Weights of a small transformer language model: 16 layers.
Each number is 128 + 32 x the weight over the matrix's rms, rounded and kept within 0 to 255. Layers, rows and columns count from 0.

# layer 2 MLP down (transposed), 768x256, rms 0.141, rows 628-640, columns 0-127
[[179 130 123 102 108 104 156  48 104 144 121 138  83 140 132 141 177 144  79 167 100  85 136 118 137 133 167  89 122  67 178  87 111 198  79 136 156  86 103 106  90 224 156  94 157 101  96 134 110 100  54  76 110 173 113 168 104 143 175 100 150 143 145 193  86 135 118  78 127 189 105 125 187 122 127 100 173 105 121  51  53 123  77  96 199 179 109 145 105 141 139 178  99 182  91 215 179 195 152 103 145 139  74 113 102 154 179  57  39 101 171 153 109 107  93  93 103 111  63 103 100  99 175 157 153  60 105 143]
 [102 147 148 125 117 135 127 114 166 178 144 112 146 174 114 119 136 194  56 120 134 104 113 115 105 121 149 126 130  70 198 156 153 140  82 129 135 120 119  98  69 116 173  71  64 100  99  93 149 107 201 162 124  94 158 142 101 143 122 182 111 147 100 155 182 183 115  79 143 131 156 103 150 146 162 131  82 206 142 102 189 123 138 206 154  97 153 101 126 157 173 118  66 147 139 155 118 127 180 202 151 175 129 151  74 137 136 157 100  79 116 119  76 178 154 130 166  96 138 142 127 114 149  95 176 170 135 121]
 [107 146 160  88  99 100 133 142 125  93 104 152 155  95 113 123 175  99 153 167 140 145 120 138 159 112 167 181 162 173 105 136 124 159  98 128 175 101 114  64 119  70 106 109  81 145  87 137 143 110 141 138 110 170 169  51 144 126 149 134 121 157 114 139 124 133 147 163 108 142 107 138 136 163 125 195 148 147  80  77  89 141  77 114 126 134 135 102 162 166  98 168 148 115 161 167 156 169 130 144 132 187 136 158 190 139 114 114 141  48 195 148 118 163 120 153 152  86 139 150  72 114 157 122 164 166 157 107]
 [104 133 123 145 105  99  65 134 116  86 192 179 126  79 122 137 114  87 110 149  92 135 125 114 126 102  71  77 234 168  80 131 129  76 129 102 147 110 153 161  96 120 127 153 162  89  71 130  96  79 166 127 134 109 105 129 147 124 104 144  84 146 104 128 120  81 106  76 122  71 109 170 127 141 150  55 110 163 104 108 143 166 117  92 165 161 111  94 156 153 111  90 166 137 108 135 160 150  93 143 168 106 181  70 110 156 128 140 139 148  94 193 139 175 156 125 143 103 120 117 101 125 115 108 132  66  84 134]
 [108  91 125 143 130  79 122  66 151 117 194 128  84  79 151  31  83  98 190 110 126 120 105  95 120 135  99 123 106 119 118  95 130  94 120 118 121 151  97 104 182 128 150 124  58 150 167 170  96  68 113  82 159 159 162  99 138 132 143  90  70  91 183  80 145 111 120 141 174 167 162 148 139 129 176 157  86 118  56 138 166 157 128  96 126 125 157  99 192 136 115 136 103 189  98 149 111 145  92 166  92 125  90 107 141 188  70 134  92 122 154 141 138 101 117 101  78  84 109 160  87 125 147 162 121 166 115 136]
 [153  85 144 130  60 143 173 205  78 118 204 149  76 180  50 115 179 111  33 161  63 138 247 115 152 144  94  91 160 141 153 137 133 130 163 203 176 104 134  56  40 139  84 100 120  85 109  52 122 111 152 175 162 122 138 193  64 116 148  93 186 106 139  97 107 232 109 103 145 172 157 156  94 151 189 125 126 170 150 112 151 134  89 135 231 140 111  88 101 117  99 159 149 120 192  89 118 182 176  91 197 158  35  92  77  34  58  71  20 149 173  85 124 143  73 139 113 167 175 148 112 117 119  45 154 112 112 105]
 [116 131 121  90 143 184 110 127 124 134 173 189 130  66 103  35 203 126 104 132  79 155 119 102  87 132 121 165 121 125 137 113  98 108 118 122 143 119 148 177 131 178 175 139  66  26  70 122 119 127 128 117 131 152  91  75  83 110 119  74 123 155 114 173 107 116 126 162  81 147  86 132 111 106 154  83 154 124 119 129  94 121 152 147 168 175 159  98 122 196 121 181 134 154 146 118 131 153  88 131 104 114 131 139 101 149 131 109 142  35  81 115 160 101 153 127 200 150 123 161  85  85 216 141  91 111  76 109]
 [ 74 125  77 163  73 136 111 174 128 158 106 150 101 111  89 180  94 115 108 142 100 116 141 116 136 142 109 135 134 180 119 132 127  90 144 112 120 129 104 139 153 146 122 100  88 117 116 100 121 136  71 168 136  88 170 134 155 141 123 111 102  89 162  82 146 101 134  97 162  97  91 175  82 172 115 127 110  68 113  80 127 129 172 160 144 160 142 122 145 151  88  68  64 157 101 148 162  92 102 177 110  90 150 119 127 174 107 116 144 175 175 119 125 130 108 128 120 186 171  85 139  90 122  86 100 172 161 141]
 [ 64 132  93  96  80  90 107 117 111 142 120  91 148 156  90 161 173 114  97 144 196 140 117 118 149 144 112 161 184 118  98 130  88 140  90 149 128 169 133 119 166 166 155  98 135 122 183 167 120 164  81 114 144 116 140 128  95 113 107 143 101  77  98 149 121 130 158  91 181 130 120 157 113 112  91 103 103 136  99  72 103 137 174  94  85 121 105  98 144 169 119 146 133 156  86  96  85 123 161 115 121 104 141 119 110  92 110  67 147 160 117 152 113 152 155 122 133 128 123 124  93  90 102 155 188 133 137 143]
 [149  96  87 130 108 141 105 140 119  92 166 107 134 100 166 146 102 160 103 149 144  96 142 159 110 143 159 156 133 146 152  93 145 126 106 119 155 131 116  84 106 114 109 120 176 146 174 136 157 122 159 128 134 128 127 116  87  61  71 102 136 136 180 143 103 130  89 151 135 139 116 126 128 161 136 164 119 158 124 119 119 134  90 144 126  76 137 115 151 144 161 144  95 114 111  93 106 111 100 131 112 107 158 142 151 114 122  95 111 118 135 107 138 148 132 128 133 168 142 129 112 117 131  86 163 117 111 121]
 [130 106 121  71 152 125 167 131 139  94  83 171 115 157 152 113 224  93 115  91 168 110 115 143 140 142 141  99 127 135  99  64 157  87 121 146 108 167 113 151 184  79 105 146 118 138 160 121 128  19 169 135 134 127 198 160 158 118 154 212 156 107 161 123 135 136 131 147 145 115 118 138 156 194  46 154 160 109  84  78 170 118  95 128 114 100 171 131 113 162 148 178 131 161  92  96 151 110 131 106 182  99 134 133 161  89 181 130 137 115 100  98 123  91 113 120 123  92 152 109 185 152 104 101 147  63  64 130]
 [128  87 150 140  92 144 117 133 102  69 114 169 143 146 127 120 161 165 115 121  95 130  97 126 150  59 131 108 159 126 127 127 152 116 129 158  93 114 168 155  97 166 116 158  84 191  93 155  97 123  78  94 196 126 125  48 124  57 129 100 155  83 160 127 130 151 107 147 144  79  83  22 129 109 111 131 111 153  81 107 118 107 121 123 150 166 163 162 143 163 133 120 105 110 119 151 110 162  80 111 133 111 107 103 122 150  90 109 136 129 131  81 172 136 120 152  94 102 119 135 133 128 140 132 136 150 151 129]
 [151  94 149 148 141 125 169 115 114 181 128 165  87  97 111 182 110 114 149 174 166 102 150 136 185 117 137  30 129  98 128  88 205 156 151 140 161  99 127 152 124  41  69 170 105 153 113  75 133 186  93 133 121 144 176 104 155 131  91 115 159 180 102 126 105  76 129 174 105 116 161 171 133 153 131 122 107 168 136 135 114 125 141 134 115 146 142 184 141 192 150 115 107 121 129 129 146  99 135 204 104 128 180 115  83  76  66 109  92 102 151 162 150 151 186 116 129 150 125 159 129 126 158 117 116 116 107 134]]
# layer 2 MLP up, 768x256, rms 0.154, rows 629-640, columns 0-127
[[150 134 152  96 145 202 141 131 120 182 167 107 116 225  86 119  77 138 123 167 112 153 144 132 145 119 135 171 169  88 177 130 159 135  85 140 124  87 126 106  81 179 119 100 130 169 137 165  90 134 156 139 131 145 169  98  93 117 132 153 111 150 166 165 151 144 106 105 176 114 174 113 102 147 198  95  68 183 131 135 111 119 179 236 110 106 138 119 110 170 129  86  84 156 137 118 108 106 191 161  98 141 142 136  96 168 202 136 141 115  94 133 150 156 107 118 136  94 120 132 124 124 165 121 145 194 144 134]
 [134 139  83 175 137 101 169 129 111 166 167  87 106 167 157 152  61 105 121  91 123 126  98 142  99 100 130  81  82  88 146 111 177  93  91 131  76 139 159 189 126 130 151 144 130  65 129 106 122 153 101 133 131 139  97 174  84 128 128 144 140 101 118 120 110  89 136  67 139 113 150 113 127 127 114  71 127 113 159 173 141 126 117 202 108  74 180 147 133 113 160  77 110 102 133 112 101  83 163 104 108 115 137  93 106 143 105 185 139 183 146 115 165 142 113 101  87 137  93  81 183 133  89 135  70 102 176 137]
 [125 106  81 145 174 180 161 152 155 128  89  86 113 143 160 132 154 143 151  89 143 119  84 128 104 136 161 168  41  90 182 121 138 168  91 164  49 162  84  94 181 134 136 111  89 101 196 120 172 150  86  98 116 149 130 125  97 148 166 103 165 111 115 119  82 140 157 138 108 103 146  74 144 113  99 183 148  85 126 190  63 121  95 152  84 137 145 128  84 106 144 164  74  81 178  87  81  82 160 101 127 138  84 180 151 116  96 131  85 127 135  71  84  65 126 129  95 140 107 152 139 134  75  91 115 148 157 106]
 [150 169 115 122 173 154 121 156 120 162  90 160 194 162 110 195 138 125  59 156 115 158 113 191 111 122 129 125 159 133 128 152  79 145 162 116 140  84 139 119 113 118  92 131 210  72 119  87 156 190 164 136  82  70 108 114 100 100  92 182 157 174  97 199 127 149 146  81  75  77  95 141  93 167 105 102 141 145 188 109 100 132 150 167 133 138  83 226 121 128 157 139 149 103 156 115 144 122 157 127 114 139 170 136  57 118 151 122 168 115 109  74 133 153 175 122 150 172 128 161 169 108 107  89 162  96 163 110]
 [ 94 105 183  89 109 127 159 171 115 127 178 123 104 155  91 115 175 129  95 110  49 121 191 114  96 129 118 122 162 168 122 121 133 123 188 169 173  59 157  97  71 128 127  98 106  95 106 109 156  70 148 164 159 103 118 161  88  97 139  39 134  91 146 110 107  95 128 110 159  65 130 161 133 123 131 112 151 165 121 129 114 121  96 152 229 141 123  92 146 112 134 161 112  89 174 116 128 164 181 169  96 139  46 127 178 117 147 100  47 145 155 128 220 131 106 130 133 163 109 114 102 157 111  99 139  95 148 129]
 [127 129  89 204 181  65 135 171 106  92  66  62  91 193 151 228  52  95 163  93 208 100 126 118 169 150 171  52  97 120 134  92 210 154 102 105 113 145 118  58 137  59  80 127 187 255 202 154 140 109  99 119 130 125 157 187 173 155 156 154 135  66 147  54 196 137 134  46 174  70 197 127 146 182  92 168 118  99 138 117 139 140 108  86  64  38  93 148 174  78 181  44 151  73 121 148 124  79 152  97 200 140 146 137 186 156 127 148 109 218 190 158  59 111  98 103  28  79 149  48 211 146  12  36 141 121 184 171]
 [162 132 157 110 148 108 118  69  94  73 156 114 152 124 141  87 138 125 165  95 152 128 130 139 119 106 154 116  95  95 141 148 128 176  90 133 109 140 136  88 116  87 102 128 138 118 134 148 133 136 177 111 105 173  79  80 100 116 116 165 157 159  61 148 105 135 115 130 122 138 146 101 157  86 149 124 113 156 145 149 142 122  91 101 101 124 127 146 107 119 168 146 187 129 138 109 112 166 104  97 142 153 119 119 120  76 150 144 128  87  87 153 126  94 159 141 121  61 115 132 145 168 144 158 149  77 105 154]
 [156 127 154 159 173 153 152 149 118 105 145 173 110  82 139  89 114 142 182  87  72 123 161 121 104 104 139  84  78 155 150 129 164 124 161 125 113  87 149 151 106  78  89 174 142 142  95  69 154  73 165 111 119 139 135 135 140 128 144  51 120 172 146  94 122 137 119 170  86 144 138 128 123 138 170 158 148  88 151 164 150  99  59 140 200 136 144 134 126  98 120 113 129 134 183 133 165 147 103 117 145 153 106 115 146 192 156 153  95  95 133 102 129 129 126 108 104 103 139 128 142 147 144 103  74 122 133 124]
 [133 137 117 109 132 154 149 137 100  99 127 112 139 114 131 133 139 105 144 144 131 109 140 179 128 120 143 139 161 148 130 124 126 132 121 130 116 146 137 139 125 105 109 120 124 131 139 132 101 131 151 138 121 111 113  91 108  58  86 138 125 153 178 149  89 114 133 166 126 136  83 119 156 149 103 131 121 149 110 116  97 141 126 133 110  95 135 129 131 121 131 125 114 177 123 122 108 145 114 100 107 129 118 123 111  85 112 112 129 118 127 122  99 135 154 120 132 146 122 153 109 126 141 107 180 116 133 119]
 [140 103  98 120  63 139 150 168  81 135 117 145 116  86 132 102 164  79  89 117 170 132 145 150 144 132 115 146 100 115  89 136  83 121 113 105  92 137  90 119 133 103  91 112 171 170 148  75 173  72 168 126 167 117 158 142  92 148 122 171 110 112  96 138 105  86 140 144 160 160 132 157 182 145  72 150 170  72  83  99 107 106 134  74 110 169 141 113 117 157  76 123 121 120  86 159 110 125 122  83 158 130 108 145 168 107 108 124 143 112  49 136  74 120  95 134 129 116 143 108 135 127 112  95 145  64 124  89]
 [125 155 128 120 153 123 153 130 129 147 115 107 136  87 161 117 171 132 119 149 135 147 139 140  99 171 119 164  82 124 130 132 107 122 112 127 157 132 100 115 103 111 124 110 185  80 124 106 160 111 128 148  96 113 127 169 161 149 109 154  82 144 148 125 135 123 111  98 124 182 119 177 121 151 120 133 103 113 167 124 119 141 134 146 115 117 146  89 112  78 144 100 148 149 156 115 171 104 167 148  89 136 106 135 148 146 101 117 129 115 138 170  67  97 106 112 166 151 160 179 171 176 125 119 119  99 129 127]
 [156 120 117 129 111 119 126 104 136 147 133 133 131 115 109 131 125 130 159 166 173 131 136 162 143 134 165  85 149 142 136 176 177 172 145 127  93  73 128  90 125  80 153 156  98 179 163 113 121 117 115 126 113 158 158 108 140 175 109 115 108 132 102 139  99  87 128 180 102 158 137 129 165  98 105 129  99 128 109 108 110 124 118  96 106 137 127 155 116 146 105 119 126 125 152 106  91 118 104 133 200 148 149 114 114  96  95  84 120  83 171 133 141 151 164 128 113 122 103 130 129 108 150 112 136 122 126 138]]